Weights of a small transformer language model: 9 layers, RMSNorm before each block.
Each number is 50 + 10 x the weight over its row's rms, rounded and kept within 0 to 99. Layers, rows and columns count from 0. The size before them is the row's rms in percent of the matrix's.

# k: layer 6 attention key, 256x256, rms 0.037, rows 160-186, columns 0-127
# q: layer 6 attention query, 256x256, rms 0.0369, rows 161-187, columns 0-127
k160 072:53 35 63 31 62 56 35 68 66 55 58 50 58 59 38 27 58 60 46 51 27 39 48 53 63 49 51 47 49 48 47 54 40 45 72 60 47 49 34 56 61 64 59 42 47 41 47 42 50 56 54 38 57 50 54 49 53 49 61 57 61 51 45 47 44 47 35 64 47 63 53 52 55 28 39 47 72 60 47 50 47 45 53 50 42 47 56 57 50 52 49 37 50 80 56 46 40 39 36 60 51 50 66 52 49 45 46 44 42 58 51 57 40 63 72 52 48 42 63 60 57 40 38 53 48 53 43 47
q161 083:25 47 47 29 40 41 40 57 56 53 57 57 36 46 47 48 41 55 48 50 54 62 44 52 45 45 70 41 48 42 38 44 51 33 57 57 28 50 55 49 52 47 50 54 58 50 48 42 58 41 46 30 46 59 59 66 43 35 39 39 48 54 49 64 65 41 44 54 42 36 56 46 37 53 54 35 60 34 31 50 51 56 32 39 57 45 48 55 60 61 56 57 55 49 64 38 35 48 67 41 53 55 59 38 48 52 54 43 49 50 44 64 31 48 42 61 46 57 38 47 45 49 63 37 61 41 52 61
k161 070:62 47 56 54 62 73 56 54 46 57 54 41 65 46 71 39 46 47 61 46 42 48 62 38 50 44 45 65 56 45 65 62 40 35 41 62 43 48 65 43 45 41 58 57 49 18 64 52 53 44 78 46 64 51 44 60 48 59 45 46 54 55 61 46 39 46 43 50 53 56 46 40 45 54 43 63 46 56 61 53 44 52 49 63 49 55 40 54 50 52 58 70 45 48 42 57 61 50 53 30 53 45 55 51 43 56 49 44 28 62 56 63 46 33 52 40 28 46 50 48 31 48 45 53 52 67 50 41
q162 088:53 56 59 49 42 51 54 30 57 45 49 45 47 50 43 82 51 36 59 39 44 41 61 50 56 44 42 54 41 54 51 50 46 68 61 64 43 42 37 37 36 36 51 52 33 53 39 67 48 44 54 66 56 46 36 57 58 57 47 51 54 43 55 49 43 40 47 37 47 69 53 56 51 41 76 62 70 65 40 62 48 71 67 39 53 40 55 47 56 36 61 49 47 42 50 53 37 63 60 44 55 46 39 56 51 61 29 40 50 63 60 58 69 51 62 56 56 48 46 30 50 48 40 48 35 54 53 61
k162 072:60 38 38 62 44 47 43 30 51 48 54 63 48 49 60 44 29 62 33 62 32 59 37 53 51 51 53 37 38 26 53 55 34 39 46 12 57 60 59 69 65 40 48 52 47 56 65 29 75 48 58 36 59 38 45 50 49 56 47 52 47 36 49 51 53 48 53 46 52 61 62 28 37 60 51 57 43 45 53 49 60 40 50 52 64 63 50 55 52 50 60 48 39 53 53 44 52 69 67 50 40 55 61 42 58 43 44 55 47 50 55 45 53 68 56 63 36 62 67 52 50 42 55 62 33 55 51 48
q163 078:36 45 45 46 61 52 53 62 51 57 51 48 47 40 60 29 55 56 18 60 39 49 46 43 41 52 57 37 32 41 65 46 28 47 62 42 48 42 39 60 62 50 54 48 34 46 47 62 65 60 41 29 75 54 43 54 50 53 57 42 42 71 38 54 65 50 51 44 57 46 47 49 58 53 45 57 38 47 60 43 43 44 41 46 58 52 46 58 47 54 46 42 45 31 62 53 39 40 63 38 61 44 62 65 36 40 65 57 59 44 53 37 40 54 39 59 67 42 66 57 32 48 58 34 42 48 71 46
k163 083:50 45 47 70 57 45 49 53 51 37 45 50 62 42 42 54 59 38 52 42 61 39 44 61 43 49 34 43 57 59 40 36 50 51 55 65 31 50 50 43 51 40 50 59 35 52 32 43 45 52 45 62 33 56 48 54 47 59 51 78 42 33 30 56 54 55 48 35 35 46 41 50 40 40 62 43 48 49 51 47 39 65 47 59 48 62 55 42 40 52 22 60 42 48 49 38 46 44 30 45 60 63 45 51 50 48 47 36 56 43 44 56 47 44 53 51 55 44 56 35 46 42 64 53 42 46 52 52
q164 088:47 44 53 53 72 64 49 60 44 52 59 39 44 44 44 43 42 58 35 63 44 64 48 52 29 44 51 55 58 54 44 55 54 40 48 48 37 61 58 59 45 51 71 51 51 55 47 56 50 65 25 33 50 36 62 50 40 46 66 50 49 41 31 48 55 61 58 38 47 46 59 38 44 54 52 52 44 41 63 35 48 39 33 55 46 52 39 48 48 60 60 60 57 38 53 34 52 50 57 55 33 46 54 44 55 26 54 48 45 47 44 43 65 45 30 52 47 44 34 53 52 60 48 40 56 38 70 54
k164 087:52 48 37 56 70 31 56 36 52 42 62 56 60 47 65 66 57 48 55 46 54 56 45 74 57 36 45 33 54 62 17 48 61 44 53 53 43 35 51 47 40 59 56 49 47 50 50 41 40 40 56 52 54 32 53 71 46 46 49 51 45 42 43 36 56 56 56 60 43 45 51 43 50 30 39 37 43 67 35 55 60 55 49 54 49 62 51 41 43 30 44 51 45 28 64 34 62 39 34 53 49 39 66 53 42 51 40 54 54 41 69 53 27 44 54 55 61 44 48 37 37 45 60 53 48 57 51 52
q165 077:35 39 49 43 52 38 39 56 59 34 58 44 57 37 54 44 74 39 31 53 48 40 45 48 43 56 60 62 40 64 54 54 64 45 56 50 58 60 42 44 54 65 50 26 31 53 41 63 45 49 35 30 35 57 55 57 65 38 59 39 56 62 36 50 63 61 52 46 41 47 50 45 46 59 37 42 42 39 68 31 58 61 32 47 47 35 61 51 42 55 37 49 65 42 42 50 56 47 72 43 64 46 61 45 37 50 64 48 43 49 53 48 51 52 53 48 64 31 41 57 30 50 57 30 49 46 26 58
k165 080:77 56 42 61 58 37 47 57 42 39 37 36 45 64 54 53 44 58 36 50 66 55 43 50 46 40 43 53 69 50 47 67 53 56 34 39 33 54 50 49 44 48 43 56 53 42 31 45 50 42 44 52 59 47 54 53 62 41 40 52 56 49 51 47 40 60 43 46 55 46 64 59 55 49 46 59 52 62 41 54 61 52 56 29 43 69 46 39 54 51 40 34 38 44 60 51 58 47 48 38 51 43 56 47 55 45 53 56 76 49 42 61 52 56 54 55 58 61 34 39 45 60 73 50 43 54 50 22
q166 074:53 64 36 38 39 57 39 70 59 51 52 56 76 51 45 47 57 63 56 52 66 55 52 48 28 40 64 47 58 43 43 55 44 42 52 45 38 66 47 55 53 44 55 54 41 57 51 40 49 56 37 66 39 49 58 52 57 37 65 46 46 38 43 58 77 57 46 34 54 68 56 41 50 48 57 36 52 41 63 27 39 57 48 62 51 43 50 76 49 42 39 46 60 39 53 41 55 62 56 57 34 48 32 42 52 50 63 47 49 51 33 56 55 68 37 36 37 60 58 57 54 51 57 41 55 54 52 66
k166 077:57 43 40 59 51 24 62 44 42 48 48 40 40 50 55 68 40 25 53 50 43 50 39 47 61 33 56 37 53 50 35 30 50 56 50 67 57 59 28 41 48 43 55 41 41 40 51 33 50 66 60 48 46 45 65 46 40 55 33 44 46 49 51 55 48 25 50 60 46 45 56 49 47 34 46 30 52 51 42 51 67 44 46 43 54 52 55 49 41 36 40 56 54 51 56 59 70 54 50 52 49 44 77 55 40 73 38 47 56 52 56 47 56 39 57 51 63 55 62 42 56 57 50 48 41 39 53 60
q167 070:51 52 75 60 78 63 59 50 50 39 65 39 53 26 46 47 38 43 55 57 42 65 54 56 39 37 46 53 54 46 58 46 53 45 46 46 58 59 61 53 49 47 63 64 62 50 43 42 46 44 41 51 62 51 61 42 45 51 61 42 45 46 51 42 41 52 46 45 57 43 58 45 55 50 52 56 62 37 66 49 48 31 48 58 45 28 52 39 53 66 38 60 43 35 54 61 40 40 75 40 59 44 57 49 47 42 62 46 60 30 38 63 67 45 48 57 61 51 58 56 42 58 57 50 48 35 77 53
k167 082:56 47 32 48 50 46 65 59 57 55 39 45 52 54 45 44 57 64 38 59 66 49 52 59 41 63 47 42 57 73 47 62 53 50 53 38 35 58 68 67 45 41 27 62 55 39 54 61 38 52 44 47 45 50 42 57 56 42 52 62 49 50 60 51 50 71 67 51 60 38 50 54 44 52 49 46 43 49 52 47 40 59 50 45 37 59 38 30 32 70 53 51 43 46 59 31 34 48 32 31 51 47 52 58 52 38 33 57 52 59 41 54 36 58 34 49 58 43 31 41 50 53 57 43 50 70 51 27
q168 084:27 47 30 36 39 52 45 50 45 57 34 63 52 70 45 54 44 51 54 50 55 42 40 39 51 31 50 47 58 50 48 55 45 52 64 54 45 52 41 56 43 48 45 49 40 47 59 42 62 47 66 58 55 40 53 57 32 61 50 46 49 57 40 53 61 33 43 71 40 57 43 52 44 56 49 42 57 38 37 40 72 64 53 40 29 55 58 55 39 43 61 35 52 56 50 43 66 54 30 59 53 61 49 37 38 57 31 58 35 36 47 48 41 50 60 48 53 58 49 53 71 41 51 49 48 50 50 53
k168 090:44 45 53 52 42 49 67 40 53 52 42 66 43 42 46 61 45 36 60 43 52 58 47 54 67 26 62 38 35 45 54 39 44 54 42 53 59 47 37 45 48 48 44 58 39 59 47 51 48 40 55 56 55 55 40 42 23 50 54 39 60 56 42 48 55 39 33 59 42 53 55 56 37 31 48 61 48 48 50 61 30 46 64 35 47 47 74 43 68 28 61 44 45 58 41 54 59 54 64 60 58 50 43 40 50 56 45 49 57 61 60 49 55 40 55 52 57 46 69 47 70 43 31 50 44 56 52 72
q169 085:73 57 45 33 46 59 31 59 58 50 37 36 63 50 54 52 54 47 65 49 48 58 45 50 49 63 39 56 60 44 24 52 51 59 65 40 38 27 47 37 28 48 42 57 39 58 51 48 55 78 49 50 51 49 44 42 44 57 57 55 60 42 61 61 48 49 42 38 60 53 55 50 56 32 50 46 71 51 39 42 52 48 51 51 47 44 36 57 61 53 55 69 50 56 36 48 51 47 36 64 43 39 44 41 61 27 49 41 62 46 43 60 44 66 53 54 49 49 52 58 64 49 47 43 40 57 35 47
k169 070:52 48 46 67 52 55 40 48 40 46 39 51 50 56 51 55 59 66 49 65 48 60 64 54 35 39 61 33 46 45 49 29 68 43 53 41 43 54 46 56 45 37 49 44 53 41 56 33 47 43 47 64 64 41 47 32 49 54 52 42 47 56 62 44 41 54 64 54 53 30 56 52 52 65 50 48 52 31 62 65 50 50 51 60 29 52 50 41 56 32 51 62 43 48 68 53 42 43 61 60 41 60 38 52 43 55 36 48 45 55 53 48 56 41 32 45 48 47 59 44 71 51 57 81 47 60 41 61
q170 091:36 29 35 49 55 61 55 61 38 59 60 38 52 48 30 40 41 38 34 56 59 53 61 47 54 52 45 45 44 46 59 57 41 51 68 43 34 53 43 54 69 58 52 48 64 47 47 50 56 24 36 41 50 45 56 61 39 46 55 57 41 77 44 58 52 32 62 55 32 43 48 62 49 57 52 48 34 34 40 52 51 56 33 51 40 58 67 51 63 46 54 31 29 43 60 49 68 44 50 43 55 44 59 41 50 66 48 62 45 53 62 40 60 50 42 53 49 31 37 44 51 43 46 61 62 40 67 61
k170 075:36 59 57 46 32 52 60 53 46 48 44 72 45 42 62 62 43 28 47 36 47 49 44 50 65 56 66 50 50 50 55 56 53 55 41 41 55 46 45 41 39 60 45 51 49 60 58 42 32 36 34 33 49 63 44 56 34 52 40 57 67 53 50 47 50 51 53 43 64 62 54 51 33 46 56 38 42 38 49 52 52 61 52 49 50 37 47 49 49 45 67 53 53 56 31 36 39 70 40 50 53 60 30 56 50 65 70 51 50 45 42 51 71 50 60 51 43 51 49 42 49 36 38 47 63 61 49 47
q171 095:52 40 83 55 56 47 26 49 51 49 57 51 49 40 54 41 60 51 73 47 57 45 38 46 39 38 31 52 51 57 35 51 55 47 33 52 62 40 49 51 42 47 56 37 43 68 51 41 49 54 45 51 53 67 29 46 54 51 56 57 65 40 43 55 45 36 54 32 64 67 53 52 45 56 59 58 49 48 68 52 32 65 43 52 66 42 51 54 37 29 60 49 52 44 47 63 59 46 69 44 45 43 54 47 56 42 70 23 63 47 41 53 60 47 40 59 52 45 54 61 47 66 53 38 53 61 55 64
k171 104:58 32 27 68 56 56 42 60 59 60 43 41 64 48 41 60 49 62 35 61 49 33 67 71 35 57 58 59 47 70 51 44 43 51 48 43 34 58 65 56 68 43 45 40 59 40 43 31 45 54 54 57 45 52 61 59 39 69 51 53 56 51 70 48 35 66 62 47 39 47 45 56 49 34 52 36 44 64 61 41 60 59 34 50 46 58 45 50 47 67 37 44 47 47 64 37 47 57 43 38 41 35 40 46 51 44 29 50 42 40 47 43 44 60 55 63 43 57 44 54 50 56 59 53 61 40 47 33
q172 092:42 64 43 41 63 52 28 44 59 48 52 64 60 57 62 64 59 43 59 41 61 45 42 48 57 52 67 56 53 47 43 70 63 47 61 50 68 48 53 38 39 56 39 43 40 50 64 42 62 55 65 41 39 60 65 51 52 61 55 33 42 37 64 48 60 55 66 37 59 51 58 49 51 38 48 49 50 51 38 31 54 39 66 52 33 57 39 58 37 51 44 80 64 40 51 56 47 45 34 66 51 44 32 61 35 46 43 52 44 52 55 56 40 44 66 61 56 60 48 75 54 34 53 48 56 34 61 55
k172 073:59 45 61 45 49 61 51 36 54 59 31 21 32 71 54 69 41 31 39 52 46 47 43 42 54 54 44 51 52 49 34 49 57 37 57 44 42 40 73 62 61 44 67 59 42 52 58 50 42 57 59 58 70 54 53 51 47 49 64 46 55 46 69 46 41 39 40 54 73 72 55 51 46 44 39 56 66 61 40 57 54 51 72 54 56 58 65 62 43 35 51 52 50 53 47 56 57 26 49 67 42 57 72 62 32 53 37 29 50 49 57 50 45 39 56 52 41 49 52 61 54 47 52 50 44 45 57 65
q173 091:55 48 54 57 33 38 37 46 55 54 60 65 52 39 57 51 53 45 67 45 31 45 64 32 57 60 68 46 42 55 49 42 53 54 44 44 63 40 51 41 45 52 42 50 40 67 74 45 47 51 52 43 44 44 49 46 43 47 64 49 53 28 66 41 68 56 42 35 57 69 59 49 64 43 36 55 52 44 44 41 48 55 45 44 52 57 38 50 39 42 33 74 54 54 41 49 44 70 37 41 57 66 45 42 60 33 37 37 59 65 50 60 37 57 65 63 62 53 48 38 36 54 47 58 52 56 48 51
k173 088:37 56 36 54 45 44 51 57 50 69 58 40 60 44 53 51 49 55 47 32 41 46 70 55 39 63 30 47 45 64 42 49 39 43 49 49 42 54 65 63 57 46 53 61 45 48 51 51 36 57 52 52 44 51 68 51 52 52 44 46 37 52 64 47 38 51 73 56 49 54 47 61 28 68 61 52 36 56 72 44 46 69 49 51 46 57 40 41 46 47 56 51 44 59 72 43 60 57 29 51 35 58 47 53 59 41 45 40 31 43 53 44 31 40 22 44 58 68 37 53 55 55 68 54 47 49 34 45
q174 091:50 57 38 44 49 56 45 37 31 45 48 51 66 74 48 58 59 42 52 43 31 44 56 41 61 48 52 46 47 38 57 46 60 35 65 64 46 38 61 47 42 51 66 47 32 57 44 46 66 53 62 54 54 55 48 43 49 48 56 60 49 51 58 56 53 55 55 42 46 70 38 64 45 67 52 48 51 60 44 60 62 37 62 60 43 53 41 44 49 44 52 58 60 54 56 64 58 46 34 69 56 57 48 61 37 66 46 51 42 50 40 62 21 70 39 47 43 56 49 62 66 32 65 34 46 46 42 52
k174 079:62 51 61 44 41 57 40 44 50 58 44 43 56 51 40 48 49 50 52 57 26 57 43 36 57 57 52 57 41 27 47 58 55 60 51 63 45 42 55 62 40 39 53 50 36 54 44 53 75 50 42 59 38 48 44 44 48 61 60 36 62 44 47 57 37 34 42 45 57 59 60 50 52 56 49 74 59 66 53 39 63 43 64 47 47 53 47 54 51 36 44 48 62 58 56 67 54 45 55 64 43 57 61 63 33 61 27 55 41 28 61 49 31 46 62 43 63 57 48 53 64 53 49 37 46 48 55 34
q175 097:35 56 38 44 56 74 73 57 41 49 46 45 62 68 29 39 51 36 36 53 54 53 40 49 65 67 33 56 49 47 72 57 46 58 61 58 35 59 68 46 45 55 57 43 44 51 30 49 55 45 51 55 53 41 68 58 46 56 46 43 50 63 36 50 50 47 55 38 40 37 47 54 40 57 49 47 35 65 45 50 55 46 47 61 48 53 59 43 74 46 54 46 40 75 49 68 66 42 36 54 55 55 57 50 51 63 55 62 35 41 53 45 40 42 56 40 50 40 34 55 63 52 51 44 59 31 60 61
k175 097:62 42 55 53 41 52 52 31 47 47 42 46 49 48 58 58 52 50 68 58 25 67 41 35 68 36 57 55 46 34 50 49 46 65 69 58 58 31 50 37 42 55 69 57 37 65 55 37 51 50 56 57 57 62 50 45 54 43 50 41 56 57 40 50 52 31 38 42 56 51 58 42 57 45 47 68 61 59 50 52 71 45 80 34 66 54 47 45 54 33 40 65 58 53 38 56 56 48 50 68 68 60 59 58 32 51 43 31 54 51 60 63 36 45 66 54 52 56 64 59 43 54 52 44 32 47 39 60
q176 092:48 43 51 50 60 67 52 47 34 64 58 59 40 54 28 56 45 52 39 50 44 48 51 56 48 49 66 43 60 37 48 68 65 52 63 53 57 50 63 40 47 47 53 49 42 56 30 49 36 59 35 43 46 30 65 60 46 40 60 40 38 68 43 57 45 45 57 51 29 44 46 52 39 71 45 58 43 38 56 40 42 48 38 69 52 59 46 42 58 55 53 37 52 65 61 50 59 35 43 53 47 44 58 59 47 57 51 51 39 47 44 56 50 64 49 37 57 57 61 52 71 54 52 46 49 37 64 59
k176 081:53 49 59 33 35 43 46 31 35 53 49 33 47 62 56 36 48 40 62 48 38 48 57 45 70 34 49 48 52 56 47 69 42 57 67 41 50 42 56 58 44 51 69 47 49 47 40 40 57 66 71 66 50 56 57 33 58 55 41 40 37 53 48 53 64 46 48 50 46 50 71 37 36 46 48 54 59 67 51 46 47 45 64 34 44 55 49 47 55 29 51 59 73 63 50 53 60 43 60 43 63 81 44 59 47 56 40 70 36 44 69 54 28 50 59 55 47 47 64 64 52 47 47 48 52 53 44 58
q177 089:49 62 55 59 60 54 61 34 47 51 44 48 57 55 50 30 54 55 30 69 41 65 41 49 49 43 44 56 47 40 67 35 66 60 57 54 39 57 47 51 53 52 50 45 57 30 52 44 42 49 30 57 81 45 56 65 61 42 55 54 61 60 41 36 36 51 54 49 32 40 46 62 54 46 56 40 38 77 61 61 51 59 49 66 49 58 53 34 47 49 43 44 71 71 45 56 56 58 40 43 39 46 45 52 41 58 48 53 63 47 48 48 57 55 48 46 37 49 69 35 58 44 32 52 67 42 48 35
k177 099:44 49 60 45 44 48 53 48 51 46 42 48 49 63 41 57 56 47 55 51 59 45 49 34 62 44 51 45 50 27 51 57 64 47 50 49 53 47 62 45 49 46 37 60 44 61 56 50 50 56 56 43 46 58 52 47 52 66 52 45 52 51 47 37 56 23 53 33 50 59 66 36 53 48 38 37 69 58 24 48 52 37 74 59 47 49 50 62 46 47 44 61 56 66 58 54 44 44 47 71 57 60 49 49 38 49 27 55 65 56 47 57 43 43 73 48 52 43 50 64 42 43 55 59 45 63 56 61
q178 097:40 45 55 35 57 64 39 65 58 56 52 44 38 71 59 57 64 40 55 52 56 53 40 73 65 52 60 51 48 51 59 48 65 33 42 54 49 56 39 44 70 55 43 41 44 38 45 62 47 46 57 29 50 56 52 69 42 43 51 34 56 69 60 60 45 55 26 54 56 42 35 51 42 47 54 47 54 46 45 48 49 68 35 40 36 47 49 63 58 49 35 46 36 61 58 45 48 39 40 50 65 62 44 52 63 70 51 60 57 60 43 46 44 42 58 48 44 50 37 41 55 49 38 62 56 48 46 45
k178 092:57 55 50 28 48 59 54 46 44 42 60 56 49 37 51 58 73 54 52 66 47 38 45 67 42 52 44 63 47 53 59 58 36 59 63 49 36 63 58 41 53 43 62 53 49 49 46 72 50 39 48 57 50 37 36 60 43 37 42 48 67 51 63 59 38 55 35 63 38 42 47 62 51 64 43 50 44 51 58 54 53 58 52 45 60 67 47 44 71 37 52 57 47 35 53 40 53 57 40 39 49 46 56 49 47 79 71 42 51 58 37 41 50 38 52 50 55 42 37 48 29 55 36 44 65 60 53 49
q179 099:53 62 40 47 49 61 52 58 48 55 50 32 54 65 47 50 48 44 40 52 56 49 45 63 57 61 42 48 53 55 61 57 44 48 67 58 49 52 49 52 48 48 46 39 42 42 33 47 53 45 47 53 46 50 64 44 39 34 56 40 42 73 32 55 47 42 57 44 31 43 50 57 45 62 51 33 43 52 27 41 59 53 46 61 43 56 57 53 57 62 60 47 48 56 55 67 47 44 46 68 44 64 56 48 29 67 53 71 36 41 42 33 47 42 61 37 45 49 48 48 57 51 38 52 64 33 43 66
k179 084:52 41 53 41 49 50 51 22 39 38 36 42 53 56 42 49 53 39 55 55 25 73 36 35 67 34 53 55 49 36 49 46 58 53 71 52 39 52 52 47 46 50 60 61 52 39 41 36 56 53 47 51 58 64 57 39 62 34 38 42 47 56 49 59 48 52 42 66 53 44 63 48 34 52 41 61 67 55 47 53 49 28 71 45 55 53 46 40 45 35 46 62 55 57 30 53 43 48 57 60 63 55 48 56 50 53 43 48 50 48 55 49 37 63 65 46 55 54 65 52 51 56 43 40 51 50 37 50
q180 101:54 55 53 64 49 45 44 29 75 48 57 36 46 53 58 38 42 44 50 52 30 52 64 31 48 42 58 61 55 36 59 43 59 36 29 58 34 36 54 43 30 54 48 47 61 43 55 53 49 67 57 62 64 47 27 40 55 33 42 45 67 44 63 39 47 61 37 59 59 42 64 56 56 41 47 44 64 41 40 58 51 35 51 54 55 61 60 36 53 61 41 48 59 45 37 46 60 62 50 31 46 51 56 43 51 34 59 45 56 55 50 48 54 51 60 55 56 54 58 41 51 58 25 52 59 52 57 30
k180 098:48 39 53 62 55 52 53 41 48 53 53 37 55 64 38 58 46 38 50 54 60 44 48 46 68 49 51 57 56 51 59 44 43 42 78 63 58 46 59 55 64 50 55 32 38 49 62 65 60 47 57 58 61 45 54 44 53 59 45 48 49 56 47 34 44 33 50 57 51 68 61 51 35 58 46 53 41 66 38 56 50 36 63 70 39 34 47 81 39 49 51 67 57 59 48 52 55 53 60 57 32 49 46 43 53 48 44 43 58 50 32 46 46 41 70 64 46 45 67 61 47 27 61 47 56 50 46 46
q181 106:53 40 53 49 47 40 65 55 35 49 24 35 42 49 50 60 61 42 71 29 32 51 52 58 53 43 41 53 57 53 67 50 52 36 45 54 48 45 39 64 45 48 54 41 29 50 41 46 43 44 49 56 71 52 44 54 57 53 55 38 54 69 47 50 35 45 26 40 42 43 55 66 54 70 49 57 40 49 59 50 55 55 56 65 48 57 58 42 43 44 52 51 54 58 26 50 57 49 55 39 66 55 64 46 46 58 68 41 58 48 59 45 36 62 63 59 41 31 48 53 49 53 44 37 41 53 44 40
k181 101:61 42 43 56 51 43 53 25 57 56 50 62 55 57 50 52 54 46 42 60 37 43 46 50 59 49 59 64 45 59 39 49 28 42 54 54 47 54 47 50 34 45 49 41 47 52 44 25 65 48 73 75 43 50 51 48 37 63 47 32 52 65 59 42 49 43 41 53 78 40 74 36 38 58 62 62 50 67 46 61 52 39 56 55 50 50 54 34 47 49 32 62 61 55 36 52 49 43 45 43 46 42 39 47 52 44 53 63 47 44 70 54 56 53 70 42 47 51 47 66 63 49 47 42 45 43 46 32
q182 101:55 40 50 48 34 69 66 53 50 54 64 25 45 51 43 34 58 28 46 53 34 54 42 63 48 42 52 49 56 56 55 52 53 49 39 54 38 59 39 52 37 59 54 34 56 44 48 50 39 49 58 43 60 37 66 54 55 31 51 47 45 49 71 54 52 60 43 63 36 61 60 64 70 46 49 38 51 36 53 34 50 33 29 39 40 46 52 28 49 60 29 55 39 52 61 48 48 51 39 32 66 53 55 53 55 53 54 71 58 63 38 41 41 28 52 35 31 52 30 43 57 52 44 38 63 38 39 53
k182 095:47 57 61 41 34 51 66 54 46 29 61 51 45 46 42 41 67 42 50 58 40 39 49 57 54 50 34 37 41 45 66 60 48 56 68 60 28 41 42 42 52 42 60 59 45 51 21 62 40 35 53 55 53 45 30 59 66 35 43 43 43 56 41 53 46 78 55 69 51 56 49 47 55 70 62 59 37 45 61 50 45 51 58 44 47 43 51 60 56 48 49 46 54 34 35 50 62 45 43 39 41 62 50 67 49 48 68 48 49 46 45 36 47 60 43 35 52 37 56 60 40 50 53 36 54 76 44 59
q183 082:43 51 49 40 53 20 49 57 48 67 42 68 46 40 56 48 63 51 41 49 52 42 37 44 46 48 39 42 51 53 49 38 45 48 43 53 59 44 56 32 62 54 54 58 50 51 60 50 54 62 60 42 45 49 43 35 49 55 47 54 58 28 51 44 46 37 46 63 49 46 56 46 27 32 56 58 50 45 34 46 50 55 57 40 57 51 38 84 23 49 40 49 48 31 42 59 54 41 64 46 53 56 35 64 59 40 51 39 38 46 47 62 38 65 62 53 53 51 73 37 45 58 55 58 36 69 49 44
k183 183:54 41 46 58 57 56 41 65 58 62 68 55 42 33 60 38 53 56 46 41 56 37 53 71 29 54 58 49 46 66 56 39 52 49 27 44 56 50 46 37 60 50 41 50 67 56 48 58 47 64 45 46 46 36 37 56 37 49 40 54 61 34 63 55 49 73 40 46 58 55 45 49 52 49 56 40 49 30 62 49 42 55 19 36 49 52 56 51 58 55 40 39 46 58 53 31 51 60 55 37 38 41 45 33 74 40 50 40 59 53 31 54 67 60 30 61 48 52 36 48 48 63 56 51 50 54 52 45
q184 099:53 51 73 51 46 39 66 53 57 53 56 36 43 37 47 61 37 44 45 53 30 35 59 37 30 42 44 60 56 53 30 58 59 53 43 62 52 42 56 55 19 59 61 58 48 51 58 48 47 71 54 68 45 56 43 34 53 43 50 51 10 39 61 42 47 43 51 56 49 49 58 53 56 48 50 51 37 45 52 55 52 32 63 69 62 62 37 39 44 46 41 55 38 46 71 47 46 66 69 40 44 58 60 64 44 33 41 47 55 58 41 50 61 60 51 50 48 48 52 45 51 44 58 62 39 50 42 53
k184 095:62 44 57 53 50 30 45 57 41 60 46 50 33 42 57 37 63 40 41 38 60 47 55 40 50 58 58 21 42 46 38 55 40 42 41 62 64 56 45 46 49 54 51 49 67 50 41 66 50 49 60 59 40 57 35 51 64 53 43 47 44 46 59 56 71 66 38 48 60 64 39 44 44 55 62 42 51 50 42 41 29 44 42 54 47 33 56 46 38 50 50 34 49 57 42 34 59 50 60 44 42 56 41 53 67 38 52 51 51 46 66 57 49 69 35 53 35 62 52 69 59 47 49 45 55 46 41 52
q185 091:69 26 60 61 36 34 40 65 47 45 39 43 43 43 54 41 65 36 54 40 42 45 48 62 31 52 46 67 34 44 40 40 41 45 52 52 51 57 36 59 31 51 60 35 43 46 47 24 46 43 61 60 51 56 48 49 56 57 34 28 53 61 61 52 49 43 45 73 65 57 60 67 46 59 59 51 59 45 41 36 53 42 55 49 57 53 63 45 38 44 53 55 61 58 34 52 45 63 62 28 47 66 53 70 43 63 53 48 53 38 51 56 30 47 54 53 36 44 58 45 55 54 32 33 51 63 36 37
k185 095:60 43 48 51 74 42 49 59 71 49 54 58 50 53 50 43 50 53 55 54 58 37 29 66 55 48 69 53 55 69 50 44 43 32 44 62 51 54 58 46 56 48 35 56 50 53 31 56 47 61 41 68 46 37 44 52 36 38 37 34 49 53 48 59 46 64 45 56 65 51 37 42 45 55 43 35 50 52 55 37 50 36 27 39 36 47 50 52 41 52 42 37 61 56 47 35 55 69 63 39 32 44 45 48 64 36 49 37 53 47 34 51 52 67 47 54 34 47 42 53 37 51 48 31 47 57 48 48
q186 098:44 30 28 59 46 36 55 55 74 60 53 30 37 51 34 52 50 48 48 48 56 41 49 41 55 51 43 57 46 48 43 67 27 51 63 51 63 50 56 49 34 50 66 60 44 40 48 57 60 28 56 29 42 55 54 45 42 52 59 49 46 35 58 62 60 48 60 55 59 53 50 53 35 76 53 45 50 24 51 41 45 68 42 51 50 46 52 52 45 51 53 54 48 47 30 41 55 54 48 44 50 71 34 47 49 63 51 62 43 44 46 59 48 35 54 40 48 31 45 42 62 34 36 59 50 63 51 49
k186 090:56 70 59 21 55 45 55 65 46 51 52 34 48 58 62 51 52 52 44 47 54 50 41 66 40 56 37 43 53 50 50 61 53 68 41 62 51 51 45 60 50 58 53 50 88 53 22 39 56 47 53 54 48 48 54 55 34 31 49 48 51 53 47 38 50 64 39 65 58 36 68 42 45 45 53 64 53 66 49 56 61 52 32 33 65 51 52 59 55 52 56 70 46 45 52 55 40 51 48 48 48 61 56 59 59 56 59 48 54 42 50 45 54 53 44 52 66 50 49 37 37 35 64 34 64 54 50 53
q187 094:52 53 40 33 48 64 56 45 47 38 65 39 63 49 64 58 59 52 56 55 41 62 41 45 55 51 60 41 52 44 49 54 46 44 50 60 33 66 64 54 58 61 61 43 54 39 38 62 55 71 43 49 51 58 69 81 52 50 58 42 56 48 48 47 35 42 44 54 24 57 38 54 75 46 43 41 42 69 60 52 50 31 41 50 64 54 62 59 49 49 48 63 48 64 66 56 39 64 46 63 33 30 31 56 43 69 59 49 53 37 41 35 46 71 65 63 48 47 46 60 54 48 62 37 38 27 46 55